config.toml
n_layer = 9
d_model = 192
n_head = 3
n_kv_head = 3
head_dim = 64
d_mlp = 768
vocab_size = 7540
activation = "relu"
norm = "rmsnorm"
norm_place = "pre"
norm_eps = 1e-05
positions = "learned"
qk_norm = false
attn_scale = 0.125
bias = "all"
tie_embeddings = true
parallel_block = false
init = "normal"
init_std_qkv = 0.0268
init_std_o = 0.0
init_std_up = 0.0268
init_std_down = 0.0
optimizer = "muon_variant"
lr = 0.00703
lr_mult_qkv = 0.7
beta1 = 0.95
lr_head = 0.00756
warmup_steps = 200
schedule = "cos"
final_lr_fraction = 0.1
batch_tokens = 32768
seq_len = 1024
doc_mask = true
train_tokens = 191800000
steps = 5854
dataset = "wikipedia_en"
Each number is 200 + 20 x the weight over its row's rms, rounded and kept within 0 to 999. Layers, rows and columns count from 0. The size before them is the row's rms in percent of the matrix's.

# down: layer 2 MLP down (transposed), 768x192, rms 0.0561, rows 629-664, columns 96-191
# up: layer 2 MLP up, 768x192, rms 0.117, rows 630-665, columns 96-191
down629,112,187,200,227,183,168,163,185,215,215,215,176,215,190,201,214,206,176,197,192,216,215,229,209,190,197,201,185,176,162,222,237,205,202,191,205,234,180,219,212,221,188,194,229,191,195,217,175,171,185,172,186,215,225,232,240,179,182,220,213,195,200,194,205,180,190,153,220,206,168,214,188,201,193,196,179,177,191,237,184,209,176,198,226,203,209,196,179,203,181,206,212,181,213,189,219,186
up630,094,187,227,193,143,167,202,209,205,205,175,214,202,179,178,230,221,217,184,224,206,206,206,225,202,236,184,194,227,218,186,206,190,184,160,204,158,188,189,213,189,177,207,213,181,202,198,204,190,227,180,188,203,188,239,211,197,196,195,199,193,225,212,229,212,201,173,179,191,181,198,221,199,194,194,205,197,225,201,166,191,187,232,214,221,181,178,220,220,212,205,186,235,177,186,199,211
down630,091,204,186,211,224,230,182,200,195,182,216,184,207,199,196,153,199,205,230,184,188,171,232,186,183,161,215,188,194,195,201,188,214,254,249,203,189,201,253,212,219,211,167,196,195,168,198,201,210,177,195,211,209,190,196,245,228,200,198,217,212,175,177,163,243,189,186,200,185,200,201,205,228,188,200,203,212,203,201,218,170,202,182,197,166,203,192,174,198,212,181,196,178,176,196,177,220
up631,099,199,190,190,189,208,192,168,179,209,222,175,246,209,213,218,176,185,213,219,192,164,255,185,190,192,213,196,176,213,178,232,184,199,207,193,176,203,220,204,223,211,204,222,182,206,226,168,207,174,173,222,182,208,203,172,181,207,203,207,213,208,201,196,241,202,165,191,171,200,194,232,196,179,226,211,205,214,210,205,201,167,190,205,213,168,182,231,201,190,167,193,194,221,195,190,195
down631,098,156,187,228,198,198,200,153,197,227,207,195,225,180,188,222,199,196,160,225,191,211,219,190,195,200,223,216,189,201,216,155,178,186,206,183,189,194,217,180,233,261,207,206,211,188,210,228,230,218,195,179,196,194,195,179,204,186,214,191,202,202,195,187,214,168,182,188,184,208,151,192,200,206,198,189,175,236,161,216,225,200,204,216,170,219,212,188,210,236,205,203,203,222,215,200,216
up632,107,206,200,198,208,207,187,212,195,184,172,246,215,211,219,222,145,224,189,221,211,221,202,190,209,199,190,175,174,236,222,188,214,160,195,184,189,181,191,197,183,187,170,219,185,178,201,173,194,211,219,216,218,250,190,210,190,175,211,199,134,161,197,216,218,218,189,223,200,164,197,213,178,215,207,227,209,233,199,207,190,189,226,194,235,201,216,210,211,192,222,167,208,205,204,210,166
down632,103,193,213,184,186,187,191,160,187,159,223,188,196,196,197,210,209,185,248,212,204,201,194,175,195,239,195,197,170,228,171,232,195,229,227,187,184,230,223,194,234,189,211,204,223,178,177,230,233,223,203,159,215,207,231,217,183,203,184,228,233,219,223,191,174,187,221,166,189,197,188,233,235,186,218,205,201,215,219,201,194,207,170,201,214,199,191,178,190,213,178,213,210,199,199,191,185
up633,110,200,198,225,239,227,208,197,235,164,229,202,215,224,222,191,193,233,180,204,174,183,191,202,194,237,205,168,224,192,202,191,202,208,179,215,195,196,179,157,181,201,196,214,219,257,212,201,171,169,156,189,213,214,159,192,230,159,236,165,215,188,215,202,202,192,205,178,206,174,191,205,200,233,219,207,173,190,212,199,201,208,178,197,198,209,167,198,232,199,190,166,230,185,167,220,209
down633,116,174,192,206,150,187,204,201,190,198,184,216,241,212,217,190,173,183,196,226,167,194,162,228,190,212,209,177,184,196,196,213,209,176,201,212,193,213,165,204,193,205,186,190,182,181,206,180,235,193,210,204,156,204,186,186,240,198,207,166,165,164,182,207,227,214,192,192,185,219,226,210,204,197,210,202,228,193,175,219,190,217,200,221,201,184,216,207,259,221,210,226,214,240,141,236,210
up634,085,172,184,202,227,190,206,230,221,224,200,232,237,202,182,239,205,148,202,211,196,167,211,221,195,178,192,210,172,195,198,200,178,182,176,235,223,191,164,231,197,189,199,185,235,220,212,215,164,199,203,189,211,203,184,188,206,195,194,217,200,179,196,215,234,209,251,195,192,181,207,219,196,227,226,201,199,211,155,221,189,227,190,232,204,164,208,190,184,207,189,190,248,191,223,184,195
down634,093,190,180,224,195,212,223,182,198,180,189,228,226,211,231,234,224,225,192,189,234,186,217,218,182,178,191,180,161,187,212,141,184,193,203,207,211,184,162,198,211,224,212,178,219,205,207,224,177,186,194,206,189,173,190,188,199,218,226,178,202,220,213,170,246,203,198,238,198,155,199,210,219,208,210,183,169,184,232,220,206,215,225,198,186,236,207,181,189,196,208,193,223,186,193,195,223
up635,089,221,163,190,178,172,187,220,170,201,224,225,202,156,202,199,204,173,193,184,186,185,225,178,234,200,235,200,164,199,218,215,193,193,187,204,203,178,185,187,187,222,229,222,167,219,197,212,198,191,219,212,206,151,192,220,202,214,199,182,210,205,228,205,196,225,202,216,202,181,158,222,206,159,182,209,198,227,187,189,171,191,221,236,232,170,218,215,188,212,190,165,183,185,214,224,191
down635,094,160,188,179,198,190,222,225,199,182,198,182,201,182,185,191,226,214,218,186,231,196,189,221,203,167,237,207,220,256,239,169,205,212,207,231,228,232,192,178,204,226,158,223,202,207,215,212,195,205,213,210,227,194,217,205,188,213,229,223,189,213,188,203,201,191,169,176,199,196,198,198,204,215,194,186,192,181,219,186,183,206,173,209,183,199,200,192,205,184,212,211,235,238,177,180,186
up636,096,173,196,199,199,203,177,187,189,188,218,208,206,214,194,229,171,186,210,213,195,203,161,184,197,211,229,195,190,200,212,208,180,212,199,203,186,198,227,167,245,226,174,220,228,182,212,203,229,223,187,231,206,190,238,204,195,170,220,202,216,171,173,227,224,206,204,177,217,208,151,213,225,205,196,235,218,164,197,177,174,177,187,209,225,203,191,200,171,206,184,187,173,191,201,182,219
down636,099,232,198,187,179,169,188,202,187,190,196,149,223,171,163,167,180,199,180,205,186,212,177,193,223,169,211,220,199,215,201,191,227,195,226,209,217,234,176,200,179,182,200,224,193,188,193,183,197,182,228,185,208,171,183,182,195,198,208,178,213,180,204,210,200,218,183,199,208,216,198,188,235,207,196,216,176,201,207,190,249,148,207,180,213,193,158,235,199,202,204,194,182,230,214,186,203
up637,105,188,233,217,237,224,252,230,206,195,201,217,253,185,167,179,186,212,208,194,213,212,196,230,156,190,205,208,208,228,197,191,205,179,183,197,177,196,172,227,210,158,218,247,209,201,210,224,195,199,195,210,221,212,195,196,222,204,188,188,196,184,205,209,190,191,161,221,215,188,206,200,182,176,201,201,217,190,192,213,205,206,224,223,184,201,199,224,202,214,226,221,207,157,199,187,228
down637,106,197,201,190,179,204,205,202,242,227,189,187,229,197,188,213,183,237,207,187,180,205,220,214,209,201,179,219,209,186,228,212,219,193,242,178,194,192,185,201,222,209,179,220,202,212,230,209,183,196,251,174,208,214,212,205,215,200,206,202,212,216,247,193,244,146,213,192,195,165,182,173,215,204,197,179,146,230,189,202,192,210,230,235,227,210,158,204,197,238,224,221,160,222,212,205,209
up638,104,188,213,187,180,199,167,233,205,185,202,212,198,228,182,213,174,198,207,197,193,181,236,175,214,238,196,158,187,195,176,207,197,169,244,170,215,214,189,174,203,184,184,251,200,211,187,174,195,209,191,198,205,247,213,218,161,200,193,203,235,189,185,229,214,202,163,197,152,188,200,189,201,182,167,204,215,224,190,202,183,197,246,181,233,181,219,205,190,182,204,228,217,209,198,216,212
down638,091,208,197,215,214,198,216,163,205,197,201,213,187,193,199,178,203,193,175,186,215,217,186,240,183,186,215,198,191,221,188,179,196,226,184,199,171,192,211,217,178,228,206,141,208,195,223,202,199,222,223,212,170,145,200,186,205,197,185,216,177,184,236,166,199,190,218,197,219,207,186,162,210,209,210,181,211,183,172,209,196,190,160,221,185,229,208,176,207,250,220,193,173,172,180,196,222
up639,122,205,183,159,199,246,187,219,188,205,249,231,189,221,190,199,196,188,194,206,206,215,156,200,142,183,209,210,194,215,229,170,197,223,182,188,234,176,181,189,232,211,193,241,233,160,187,200,185,173,189,215,196,201,190,203,207,185,209,227,182,208,180,205,203,208,187,186,181,247,208,184,199,234,214,204,195,184,208,192,200,212,211,199,206,202,193,244,220,202,241,222,213,209,193,216,204
down639,121,191,208,174,188,218,212,231,226,232,205,181,214,168,188,212,197,190,176,202,203,217,219,236,191,219,234,222,210,176,229,193,183,197,206,190,194,210,209,212,157,194,220,192,221,196,221,222,200,179,186,208,235,215,212,129,182,189,207,198,211,221,193,182,189,194,203,194,187,238,183,176,232,226,192,222,204,185,237,228,196,181,180,201,242,227,215,195,200,188,218,205,172,185,196,189,166
up640,100,209,189,198,185,224,233,222,233,214,194,174,232,193,191,240,192,167,203,209,193,208,212,192,218,230,175,213,208,174,156,231,203,212,199,204,191,217,207,215,210,228,213,180,167,196,227,198,173,225,211,203,166,246,193,169,206,169,184,204,214,231,184,189,233,226,184,249,257,214,220,190,210,160,197,193,194,199,231,193,189,213,212,213,188,213,191,213,179,209,178,187,196,190,208,185,198
down640,097,202,188,193,212,181,234,207,222,198,181,204,158,181,241,175,196,181,176,171,178,195,211,210,175,195,214,216,183,199,191,198,216,223,190,187,225,190,199,174,216,193,186,215,236,190,207,210,187,179,219,215,189,235,208,199,199,185,199,200,211,207,204,180,219,184,190,181,196,205,196,244,211,176,209,193,188,156,152,196,207,216,217,199,185,166,219,210,266,194,197,184,207,170,175,206,207
up641,097,191,205,183,222,176,216,150,191,220,195,231,245,176,203,168,180,208,219,212,173,220,216,215,167,187,184,194,176,187,230,211,219,183,203,192,196,180,184,182,192,218,180,204,214,183,231,239,225,181,217,213,198,206,193,182,199,226,191,189,182,227,199,203,186,234,205,219,233,152,235,145,210,182,226,216,242,202,202,177,191,198,204,192,195,187,183,220,184,222,223,207,234,181,216,180,192
down641,086,175,214,220,206,200,183,221,226,214,201,139,190,229,173,217,200,211,160,220,225,179,207,190,201,200,220,223,221,211,165,207,188,221,191,185,162,184,191,218,172,220,170,168,210,222,192,174,159,193,227,180,217,218,200,208,216,186,194,181,208,172,184,175,219,183,211,201,199,218,204,206,204,205,187,214,193,190,205,176,187,225,222,200,199,212,208,194,177,213,180,185,177,204,166,178,199
up642,095,236,184,167,175,203,230,196,203,170,177,180,149,187,204,217,244,210,247,201,260,198,179,206,176,205,195,198,208,183,194,199,189,183,216,174,185,198,204,180,179,227,236,175,204,191,199,188,247,200,196,185,194,188,223,207,193,214,216,189,168,214,217,192,235,224,160,227,206,184,216,204,224,192,161,179,172,202,232,209,186,161,227,187,205,229,214,203,208,229,179,202,184,177,223,197,215
down642,089,143,214,235,176,209,164,190,220,211,227,224,192,219,191,176,155,195,186,178,173,228,218,174,217,204,180,197,204,216,210,213,196,255,184,218,218,208,215,218,174,178,202,200,189,227,210,201,153,197,193,227,202,202,180,196,201,193,214,183,224,182,187,214,186,202,198,179,206,209,183,205,191,218,210,234,221,217,180,186,203,243,202,230,175,167,184,197,201,169,199,194,199,220,166,238,187
up643,107,195,204,199,178,201,223,232,210,188,180,218,231,174,195,220,189,206,200,226,236,181,225,241,196,236,184,196,205,199,208,177,236,213,182,226,191,202,211,203,163,205,187,203,215,155,186,211,211,195,182,189,187,215,172,220,179,196,210,207,204,191,217,195,205,183,173,201,205,193,214,240,199,175,169,178,210,195,231,179,195,176,198,220,209,214,202,188,185,217,163,216,199,188,192,202,204
down643,109,214,220,199,187,195,150,169,163,180,200,197,210,171,208,188,175,176,205,213,199,198,200,167,234,216,202,183,183,216,197,192,160,219,226,214,200,189,216,219,188,176,189,217,204,241,190,189,215,198,204,214,197,200,188,225,193,157,191,208,180,186,214,212,190,215,262,168,208,167,204,182,194,203,185,221,191,216,184,202,199,187,218,186,196,182,223,162,193,201,187,186,167,195,180,223,170
up644,101,216,199,182,202,186,235,199,179,186,209,188,193,197,190,208,184,194,185,208,209,171,212,241,187,186,212,196,176,221,226,201,182,204,189,229,220,235,203,224,174,207,235,190,221,180,201,213,234,184,189,196,222,202,215,199,222,190,200,202,209,219,184,218,171,208,157,197,193,229,185,206,232,185,227,223,178,209,201,167,212,150,171,155,179,197,226,189,213,228,188,198,213,160,191,188,173
down644,109,169,195,166,233,221,233,212,215,215,213,205,210,196,220,158,206,216,223,217,230,244,225,213,219,174,240,169,179,178,206,181,214,214,191,204,186,220,214,221,167,212,237,184,212,163,196,208,218,199,181,209,198,200,159,189,194,198,202,170,211,194,206,224,219,160,191,194,205,184,194,205,244,170,177,191,216,217,165,185,208,174,171,178,206,193,196,211,241,196,160,195,182,197,187,195,145
up645,099,228,181,238,200,225,210,180,202,206,185,205,180,206,163,248,237,196,182,172,184,220,197,206,203,223,227,232,194,178,235,181,194,204,183,157,194,208,190,169,176,220,200,181,229,197,168,180,209,208,221,187,245,191,233,228,186,225,204,218,249,215,189,210,208,237,205,233,222,232,201,210,156,214,196,195,176,188,197,204,195,199,218,202,204,219,204,257,185,223,186,212,188,222,213,193,229
down645,091,183,187,196,205,193,203,224,184,194,199,198,209,171,232,150,169,165,204,214,196,164,167,206,198,183,161,219,222,232,191,222,197,193,218,181,211,170,187,205,196,182,188,236,197,202,199,191,183,206,178,214,171,218,186,177,232,185,215,168,173,181,216,210,181,195,160,194,198,189,211,222,239,188,228,194,213,204,188,207,212,196,225,195,218,181,230,163,213,214,185,209,174,193,187,203,185
up646,116,227,199,207,182,207,207,176,217,165,232,236,215,216,196,207,207,223,201,169,193,193,250,200,182,248,197,166,227,175,164,179,199,198,191,178,167,160,210,170,222,193,188,210,179,198,222,228,175,198,207,196,209,213,184,210,169,217,234,187,222,192,192,208,184,216,178,197,184,169,170,158,200,210,164,195,206,167,181,209,229,205,208,207,190,191,202,217,183,205,197,179,212,195,213,195,229
down646,129,189,192,204,181,184,189,188,213,185,163,234,206,227,182,219,202,181,224,193,154,224,195,215,177,181,215,151,204,250,204,182,192,170,165,206,195,193,205,218,193,178,201,227,178,221,195,202,200,220,203,198,218,203,196,189,190,179,220,175,224,208,214,210,227,173,212,216,224,214,202,229,163,185,227,206,201,190,200,230,210,193,190,186,196,179,205,213,232,219,172,217,176,213,204,211,211
up647,105,210,218,201,216,208,198,162,193,203,200,221,203,187,208,158,172,213,214,165,182,189,180,197,198,203,193,200,203,186,179,174,191,200,183,169,179,216,167,210,213,173,190,180,204,177,225,213,218,200,209,199,223,200,181,202,222,183,232,209,206,164,182,215,210,204,214,173,182,198,189,189,239,202,172,243,189,205,207,197,182,221,213,211,207,198,201,201,214,216,213,188,158,211,222,180,199
down647,104,228,187,172,148,161,207,244,200,169,204,210,191,185,185,214,212,163,199,210,211,204,184,181,187,205,194,198,192,234,220,204,202,196,212,224,214,221,225,162,186,149,182,217,187,179,203,224,195,216,182,189,172,199,199,205,189,207,201,193,232,233,216,196,198,221,177,193,237,236,167,217,188,196,160,176,213,204,232,223,197,194,188,228,203,185,183,157,194,203,177,187,219,205,215,229,243
up648,102,225,223,201,200,189,183,201,201,197,236,190,175,186,163,212,191,175,196,207,204,198,164,201,218,168,226,191,183,190,200,195,203,191,175,166,215,215,182,203,181,228,222,217,188,196,216,192,214,217,205,213,201,198,166,208,212,195,260,226,187,185,202,178,216,232,191,212,213,201,193,217,198,211,166,212,181,201,206,207,179,179,206,206,188,181,160,219,209,194,182,197,186,205,219,210,196
down648,097,185,205,180,201,237,243,215,216,180,188,251,251,174,239,201,201,207,199,207,185,218,196,181,199,208,180,211,188,185,171,194,182,202,193,197,184,181,185,198,217,198,200,191,194,207,184,205,224,203,200,186,224,220,180,222,187,174,167,224,189,218,203,212,208,188,217,200,201,229,181,209,197,183,221,173,229,165,224,211,196,222,212,185,205,195,220,201,216,200,198,235,214,180,187,202,210
up649,097,196,187,172,169,184,189,158,206,174,217,192,209,159,168,169,243,191,189,191,215,203,174,174,207,168,213,203,192,215,190,201,218,203,205,188,211,207,166,186,182,190,213,171,206,220,225,213,199,209,206,159,242,207,211,223,205,211,214,188,179,199,230,168,179,225,225,183,177,181,208,220,168,178,189,189,194,200,185,198,194,181,187,219,206,200,203,222,187,220,199,195,153,210,208,197,226
down649,092,215,191,215,202,231,206,209,203,215,178,221,206,214,204,184,166,217,172,211,223,210,210,205,218,223,198,223,228,212,196,211,180,202,221,214,226,166,237,227,188,206,188,208,158,234,217,216,220,198,206,232,203,201,195,193,254,232,197,191,228,216,210,195,178,209,184,169,231,195,190,186,201,225,232,236,180,185,193,177,206,216,179,174,209,202,185,231,191,179,243,179,225,210,202,207,204
up650,105,177,161,203,193,190,212,200,223,178,190,206,191,210,212,224,205,200,206,207,205,152,254,235,182,169,211,212,202,214,198,237,211,184,161,164,174,187,208,188,183,187,218,224,203,185,192,191,240,168,183,211,215,196,222,197,215,186,239,210,239,219,229,224,195,194,186,157,181,215,203,194,197,232,194,163,197,220,205,234,189,191,209,204,197,230,231,227,225,202,185,192,212,225,203,203,211
down650,110,192,203,227,185,215,230,158,196,198,183,212,171,213,191,205,218,207,227,246,199,182,218,228,215,181,205,180,217,187,204,153,210,218,201,199,226,194,191,214,208,224,158,185,183,186,203,191,190,172,168,185,236,184,191,197,189,175,225,183,211,202,190,161,216,224,202,219,190,203,177,208,242,187,206,174,177,207,191,207,228,239,237,215,254,197,215,183,190,219,238,204,213,234,211,205,200
up651,104,202,215,202,185,183,176,193,183,187,212,188,188,213,211,153,208,169,215,172,220,182,247,171,183,209,174,205,205,178,161,201,167,232,166,180,197,209,220,179,203,226,199,213,196,178,246,215,178,190,210,156,216,212,243,225,204,191,209,207,236,140,200,231,196,201,225,184,182,201,175,225,221,180,204,217,197,192,166,203,195,204,206,214,222,174,218,212,214,182,215,176,192,228,190,187,209
down651,118,172,194,211,196,204,201,174,189,166,219,223,243,184,199,209,218,240,215,160,186,174,227,197,195,225,180,202,245,169,214,218,220,177,177,203,186,198,196,202,200,179,204,233,200,215,160,204,201,186,179,259,174,185,224,198,187,212,185,206,187,164,166,200,220,165,213,237,206,208,169,217,245,207,241,213,184,198,212,161,198,192,178,221,181,178,191,220,211,162,179,202,203,208,195,184,204
up652,106,238,184,210,212,224,211,199,194,175,162,174,196,181,178,221,171,189,195,198,185,219,206,186,215,199,201,187,245,189,194,203,197,178,200,205,179,226,239,205,185,226,221,190,211,200,191,204,148,192,194,195,146,212,222,181,184,212,228,198,190,203,208,206,222,197,180,172,198,181,199,192,227,212,219,220,183,195,224,214,195,198,211,181,223,191,189,187,207,204,201,165,219,206,183,182,233
down652,099,200,175,201,186,206,215,166,213,244,208,222,199,210,173,181,179,206,167,228,238,171,191,211,186,156,203,217,189,178,162,209,184,186,194,215,186,218,180,203,203,192,204,199,184,189,181,185,172,192,168,203,181,205,199,155,227,159,199,187,179,184,213,202,210,221,231,178,211,217,188,176,172,212,184,178,204,181,217,200,141,202,186,193,228,204,188,217,176,194,238,195,222,205,211,185,178
up653,093,191,242,210,219,172,215,197,205,202,203,215,231,209,210,222,187,204,200,178,196,179,187,215,165,208,204,211,234,199,223,183,223,205,218,202,215,190,169,197,236,237,200,232,260,249,206,193,197,189,186,190,212,197,213,209,205,214,181,188,202,189,193,187,199,204,226,215,196,184,172,215,192,182,209,191,231,196,218,215,183,204,211,170,188,240,169,212,232,210,184,202,151,229,190,240,196
down653,095,222,168,172,214,207,206,174,173,201,175,180,214,164,213,158,200,191,226,214,189,226,197,182,171,168,184,218,191,196,192,212,211,206,210,246,211,214,225,185,214,200,178,192,167,200,238,190,195,218,226,219,223,203,197,221,186,198,226,238,181,209,217,240,198,213,131,204,189,196,243,175,213,232,222,218,202,198,187,185,212,188,233,212,187,188,231,212,174,203,220,202,244,155,182,187,219
up654,097,229,169,182,228,209,179,226,196,208,201,215,200,225,201,193,241,188,191,217,203,191,191,229,238,227,185,218,172,220,211,179,211,185,200,195,170,206,204,210,199,201,176,196,219,197,198,218,170,217,179,222,197,203,171,180,178,197,220,199,230,168,240,169,226,214,184,176,203,213,186,209,187,228,184,203,239,216,184,198,224,204,183,201,193,219,200,204,209,196,203,208,204,174,181,209,227
down654,095,202,207,209,190,209,198,209,205,224,160,208,208,202,206,244,217,172,201,202,221,203,216,173,179,205,197,212,202,183,190,201,200,197,216,196,192,245,195,223,232,227,198,238,184,193,200,195,241,203,204,156,201,188,202,212,169,173,215,211,208,193,195,190,184,199,209,199,179,236,169,206,192,237,200,189,206,163,195,203,159,201,166,223,205,176,201,215,202,186,218,214,190,229,176,220,191
up655,091,216,175,186,194,200,184,222,190,194,186,198,228,231,197,186,216,194,175,210,204,196,217,180,195,192,203,225,165,196,209,217,191,154,201,188,219,177,164,214,188,180,191,174,190,164,169,176,199,191,199,228,240,214,201,220,197,208,220,244,207,197,226,191,198,208,166,174,220,187,202,192,194,206,222,219,146,219,227,180,216,185,196,188,201,209,197,169,179,210,210,204,183,196,171,184,167
down655,097,222,186,213,219,207,241,170,182,194,187,183,208,210,217,174,217,193,205,224,172,188,197,189,221,208,177,192,211,206,198,164,181,177,211,202,203,225,188,199,178,200,222,213,150,199,182,192,220,197,203,184,197,206,210,202,200,168,180,219,172,211,191,213,201,218,207,182,193,231,198,169,204,200,214,207,213,198,198,242,230,185,213,212,169,218,218,215,193,164,232,203,211,183,223,233,235
up656,097,166,196,203,199,204,219,189,167,237,231,187,219,164,201,207,203,192,182,192,189,229,208,237,201,203,205,205,172,230,184,169,217,182,209,177,233,183,221,174,182,189,190,185,206,208,219,205,190,206,189,204,194,218,214,194,206,205,172,189,202,196,212,202,183,181,163,213,233,214,231,221,234,184,237,217,232,199,198,220,213,201,217,184,166,199,203,172,190,171,187,212,176,180,212,231,202
down656,101,200,184,212,216,205,195,196,186,170,207,178,192,222,183,213,190,217,184,168,226,194,226,208,196,180,223,236,210,195,219,197,227,195,190,208,213,157,197,201,188,195,192,213,209,164,229,199,195,212,191,196,217,174,223,202,243,213,205,179,143,187,179,188,206,185,194,212,203,169,234,193,205,188,194,214,190,216,196,194,196,229,212,194,177,209,208,197,167,164,211,198,213,195,229,233,207
up657,101,190,194,182,208,193,195,210,199,214,201,181,208,207,185,170,198,209,205,201,250,198,202,205,235,150,216,211,228,191,182,210,191,211,237,215,218,205,230,195,188,235,168,202,186,225,223,221,151,185,188,194,214,236,195,212,219,170,198,228,194,206,206,193,214,218,199,167,170,198,219,199,213,193,219,237,185,218,173,170,206,221,218,242,221,214,213,210,206,171,203,205,188,193,200,248,206
down657,101,190,197,192,234,201,199,190,189,190,202,193,195,227,226,195,200,203,171,174,180,184,210,195,181,208,205,200,208,166,158,221,196,231,204,219,168,202,205,199,206,213,211,194,179,220,174,206,201,260,175,190,168,230,203,179,216,207,204,208,173,178,181,225,210,243,172,193,205,229,207,203,205,180,240,194,216,178,198,175,244,212,209,222,182,198,221,189,222,189,190,170,195,157,250,205,230
up658,090,239,180,222,211,212,181,217,187,185,167,213,180,177,188,175,227,196,193,179,192,200,205,219,203,179,170,196,165,199,199,214,224,212,192,239,205,195,186,192,202,201,201,214,213,172,201,218,184,229,200,205,196,184,201,216,188,190,212,195,226,208,187,192,153,200,203,220,199,155,165,219,227,195,194,216,213,195,188,224,203,182,163,190,222,207,226,181,178,194,171,205,211,212,204,197,240
down658,088,162,208,192,206,211,169,171,206,154,206,199,187,167,218,165,213,195,181,195,176,206,180,200,218,197,201,218,174,198,195,208,226,235,218,189,183,161,198,202,213,188,175,176,182,221,231,209,195,204,222,241,199,177,196,167,165,200,205,171,218,219,201,201,185,205,221,182,222,188,219,205,185,240,193,214,218,182,193,188,217,205,195,196,200,203,155,186,182,179,230,213,262,218,214,225,190
up659,092,201,192,204,213,191,168,217,209,188,207,194,213,186,208,200,194,194,213,229,180,207,184,177,198,249,203,182,190,165,167,212,160,181,204,200,228,217,234,184,202,232,188,222,216,185,208,230,250,209,209,154,231,217,189,207,196,214,210,210,195,177,238,177,217,171,193,206,195,200,191,206,223,195,178,196,210,232,200,190,203,183,220,168,231,204,200,207,242,221,220,218,219,198,204,178,209
down659,091,212,214,218,197,200,183,160,182,220,182,200,210,203,226,167,185,172,223,244,181,214,213,201,222,215,221,229,203,199,205,164,225,195,151,227,225,177,224,200,177,211,261,200,203,183,188,207,192,200,198,211,205,208,185,221,223,206,195,211,230,185,195,142,172,179,235,159,186,219,192,210,183,196,196,197,198,165,211,195,228,159,217,173,163,212,201,195,159,201,183,210,231,171,170,197,171
up660,084,179,215,198,151,198,182,196,187,188,190,164,190,197,181,189,229,209,212,226,189,205,193,209,215,182,240,192,196,219,197,183,194,207,169,169,201,170,208,214,197,174,166,207,218,201,206,182,206,214,181,194,162,210,175,205,186,181,223,251,184,180,249,228,188,183,150,192,230,217,196,204,185,219,194,214,185,188,221,220,192,194,214,184,185,190,175,189,194,190,198,162,184,210,200,186,180
down660,086,198,165,203,204,233,195,202,164,179,243,197,186,199,180,185,156,179,184,185,246,184,226,210,204,229,161,231,184,166,193,246,207,204,243,235,200,195,180,207,178,224,192,193,201,189,199,160,203,199,185,170,203,210,191,194,213,186,197,210,212,218,175,193,192,176,194,221,175,212,202,174,201,198,214,186,160,203,196,163,207,208,192,191,217,187,176,186,249,215,219,213,230,211,193,202,204
up661,109,174,222,210,192,178,186,211,201,199,176,229,251,197,183,213,201,195,165,200,217,155,192,239,207,185,225,206,172,172,159,235,168,211,210,187,212,201,200,200,213,195,206,191,214,174,208,199,196,180,207,228,187,213,212,212,217,188,174,211,212,175,176,182,179,190,184,229,229,195,191,193,211,185,183,207,199,162,215,193,181,190,222,216,212,177,221,215,194,197,183,216,182,194,170,170,175
down661,108,201,234,200,172,183,178,224,170,230,190,160,226,239,150,218,203,170,218,210,241,203,215,217,195,180,189,197,177,206,234,190,183,178,197,189,232,216,184,179,217,181,170,213,194,176,224,194,175,221,212,192,168,172,189,202,211,155,199,194,179,206,201,200,188,197,169,216,222,237,202,185,217,193,191,221,179,234,214,185,204,159,240,212,191,182,174,217,217,178,227,215,211,183,210,189,214
up662,113,195,185,171,177,200,214,192,198,191,221,192,228,187,191,228,196,150,200,205,188,196,224,188,200,222,210,236,205,215,193,236,203,195,206,202,228,198,215,205,179,169,202,192,211,192,180,196,245,171,202,199,218,230,220,219,198,204,205,195,184,205,199,184,223,221,166,194,194,196,193,212,176,160,175,200,183,192,194,188,201,193,211,216,189,161,175,226,209,209,180,225,219,188,221,154,226
down662,113,208,194,226,240,197,202,186,224,192,204,181,192,177,213,221,188,192,198,228,174,207,221,182,234,193,193,210,172,166,160,169,162,211,206,212,223,169,201,174,201,218,194,178,222,191,222,197,207,194,168,210,187,209,198,221,213,205,178,197,181,205,206,211,203,163,195,176,230,181,190,239,205,169,168,211,190,196,182,190,168,195,217,182,213,199,177,200,192,191,199,205,205,182,168,201,212
up663,102,212,206,194,232,198,208,174,193,205,200,202,216,179,222,191,224,186,218,207,205,203,196,209,193,207,178,214,202,180,197,202,205,254,204,206,212,176,194,202,193,183,195,188,193,172,241,193,184,204,219,195,153,214,209,183,145,222,185,213,206,191,180,182,215,202,220,195,230,176,167,196,213,218,241,179,186,204,236,188,166,186,223,201,174,196,179,214,160,182,194,150,186,205,201,191,236
down663,108,172,195,221,207,196,175,175,202,190,194,194,206,203,158,207,184,199,219,192,197,166,219,171,209,160,196,215,200,150,184,222,225,197,165,203,193,214,218,227,204,177,212,193,188,203,199,193,156,191,224,195,190,174,161,200,193,218,158,223,176,205,157,187,197,225,177,186,198,167,182,179,204,195,214,188,177,180,201,238,168,238,204,170,196,210,215,225,163,209,193,202,201,195,221,207,212
up664,099,180,210,204,214,164,209,195,172,217,231,188,221,190,190,214,191,170,183,195,206,187,171,195,189,220,177,206,205,230,242,212,196,167,201,189,227,209,157,214,197,218,175,236,203,204,217,212,248,200,185,189,167,215,198,185,200,181,187,196,185,198,214,191,192,229,210,204,200,209,226,214,186,203,221,208,213,147,191,221,208,217,183,206,227,213,202,226,210,175,218,179,198,210,179,181,222
down664,092,198,186,220,188,216,203,223,220,205,165,216,224,185,187,203,206,210,193,186,151,201,204,187,185,207,188,185,196,214,194,197,214,190,223,196,171,232,200,175,165,207,197,202,191,228,200,165,173,201,184,246,191,210,199,233,167,213,211,185,226,220,216,220,171,204,220,218,198,201,185,181,211,193,182,213,182,198,206,199,195,179,204,189,205,205,185,203,221,249,192,208,211,206,202,203,185
up665,097,201,220,233,169,189,200,183,198,200,205,190,240,221,200,224,197,201,174,209,157,205,203,198,163,233,210,183,208,184,212,191,177,223,169,211,181,212,189,186,211,193,197,174,198,177,189,183,164,169,196,241,184,214,225,179,200,212,174,185,213,175,175,185,250,228,202,209,228,191,183,208,206,183,181,185,207,230,210,206,179,229,224,179,201,199,207,219,217,179,180,158,207,199,205,187,189